config.toml
num_key_value_heads = 2
norm_eps = 1e-05
positions = "learned"
init_std_o = 0.0122
init_std_down = 0.0122
optimizer = "muon"
warmup_steps = 200
final_lr_fraction = 0.1
doc_mask = true
dataset = "wikipedia_en"
Each number is 500 + 25 x the weight over the matrix's rms, rounded and kept within 0 to 999. Layers, rows and columns count from 0. Numbers have three digits each.

# down: layer 3 MLP down (transposed), 256x64, rms 0.058, rows 238-255, columns 0-63
# up: layer 3 MLP up, 256x64, rms 0.125, rows 239-255, columns 0-63
down238:522501495490475495506501530505487471491512476507481477491522503510504505512496497499489535501514521495476516497474494532491479515503475482500503482465487522498495500511478515538508520519501508
up239:497509500509552507463476503514469497501452471516500493475539495498500523536523546515478517483530450522564520476518502478453495505509488500501445463460464491546538509470527550468507466508513501
down239:482452491501543514509499479541486450498533483492483469536469494493522490524489520554500472469496499522480473528484541468503542531516488480450518559480478515534482484509539486513513528509467484
up240:544497516501515510467480486490494500509499529513514495520544446489465513510497465431458493528536429519518469541533489487516525523474536537541504470508528499459441559484488480494484509513521492
down240:506511497497484501474522536540495510513465496491491522515490534516509513555510530535554485484465563471433503494493496479511476473451475478504536537538523525529526449492479497500502457488425477
up241:491489500475521515497477479519481509493477482510501484521527504490444492505527479552528514505447483502477512506499468529495505447562554487560475509531511465548504466501507500486475488516494501
down241:518524475482484484502521497530507489486524543473476475521467536500468467463493528490516543520517529475496529501471516533494510507491499492456481528508509515482474493530484500533487483494543468
up242:467499538484447519516431484442501459510532532529553486521467439508511468511487533521540526490532465520527510474478503539498493450562476518537498518547545475463452507476436498478491541536537524
down242:500462513511522501536516485574485538461506467518511500522481494513502520544494484473462510565431513495496515540532472449474520566472516486508463492517502481502496504463475455494517465449504522
up243:489514521490471488489496523496479508529497476521531536556481512482498502487536488494478470511485477505539483517465506524506457469495519510478516520549503465462509524469493506502474511493524488
down243:520466488496528466492504530493519484491491473501501487472491520528492510521505471472478476503531501459444476522512481535522504484506518527534478513522485482510471514506510489520506522528486505
up244:500517551476492514505481469519491516462532510477501492498496481500499482475477484515510503515478485527513488509502512510504527472515509510509510502506516510518482513475490504494469510491522503
down244:481484528497485501508509500511510473481508504533486518525498482468500477532488533495499500498483517512490508541472517503495527512494494509492498488498502497519467490489481490499501492505500489
up245:503461537536493496505505499497473512510507506510452509524520471467558484475508499450491491526481491466500491484504501493505502507523487480542471495480519481521497490489515504536482517504513448
down245:477530477488499514479468514511516507543490497527524533480482515529478510496517494558500468461471491514507508528490502491497478457497525511472509508528505511513513496507493493468468498488502489
up246:549486486501485509538489537483492504475495461494520526515460546437509546493527501531501508513436520498534454486506529521488503508512524462499492486492482515469513492535458494472484524481472452
down246:484496511494475530492486514470554477481436540507514521515498435514456497516519495511528464542518485481483522508464424539502520515469462498495510548481543454472503484488507558510503545527491528
up247:480549533418534498499482503461510484477547505464555472540488456549475539477458519567504527497497470488492490495502507507497510454488483474517507508529493499516514521483534506494500475516506481
down247:522460472545483508517505528508462463466534509515496483490480541479468496517524438476521486518504559529486565496495497498479468535517472557536505514506517490451516447471481497511509509500508449
up248:496472523471507503506520527491503489477510501477488499493505493527511491490491501485492520466507516512474477505481496505507510489488521492494507495493514490488516501516506526512507534494503499
down248:503482488510477494551467508487483481490494506520510486504497495495487496498503527493499505499509493506509509517509500495517486521507471503477496519502481518481493517494534471506523491516509506
up249:501481489509500480502507467488488525532478525508541454524525462503498501483500513511487482515459530503486513501508486497506513483481510508501516460496476480507472522493513546493464541508478547
down249:491540516489502473502508462541521500533521490513532504496499489496466467494493534523481489534508493492496518481493484520484493519490491473495499492542523491514469541484452530491478509477485500
up250:491474524492513506516468476491492493529518487520505504501493525496497505504524513489503493531480520516486474512494480459526494513516517505465507501474526505501501531516490508492498483468513519
down250:502511515515496537505509512490467516463503495498502521488520521468529492496506474490497515502480509490518529490485524496499498470479508488510503527501493479484514531510500484477501476496481511
up251:508509511475486532495481482516485491483474490495541511502509486494512448487503491514512492483515474499515549518499501523467462475481492493511509474530542537466489537505513471493512507482514520
down251:490513505518520499518507519520523493478493503482503497490484517506508520501497477523495496545472520453475473454526466486494489514540488501483501516507468490514496500538500493458540482516491486
up252:495439514505518498499479531493522496466463480496505474516550500511476447516466485528508521492452475533523510478518483445535460508472471541507516513472480543539488514513531467569505540508513498
down252:493512511483533487491498486555482494477459489499517513457466472496470555464523476546520555500459501536504488505543483456488490485519497495495496490499533555527557492504499540523471449539468468
up253:484496516485492488515497496473538492503532505507503503496529485518487531480471509522501515531487479539514487497506490497538494510536482510497504510517497481502483463497503498500492466479494474
down253:513464499513507515482521508495476515487493501532509498496485509474505483484508499465522532469502516503482518500501528490466520489490492517497502508500499512488487480483513483494516506516506525
up254:507459501510522503535513542484486476488525506473514482537511483516479553478477464501524479493525483494432508499482468534472543475488503513502467480508504492503456495529511511473496491507527477
down254:496491497534479491495492535473520497492459496534527519492500493489517484506503482488528487503513534506492511551496509465504505550515481461491483586490517498482478516481510471462487488505478445
up255:546523508500491515458501516500478520495478478436517461511509470479487495470512466530533518467526460490548547471518503534477509460451484533525505520466485546486486504533533478506511515521458505
down255:524510476487496521497433495510468501501479431465520468518496513498507516445527497512506529493460496515557521448477503511546471518507517532503499509495509487520538496538482507506505496532479484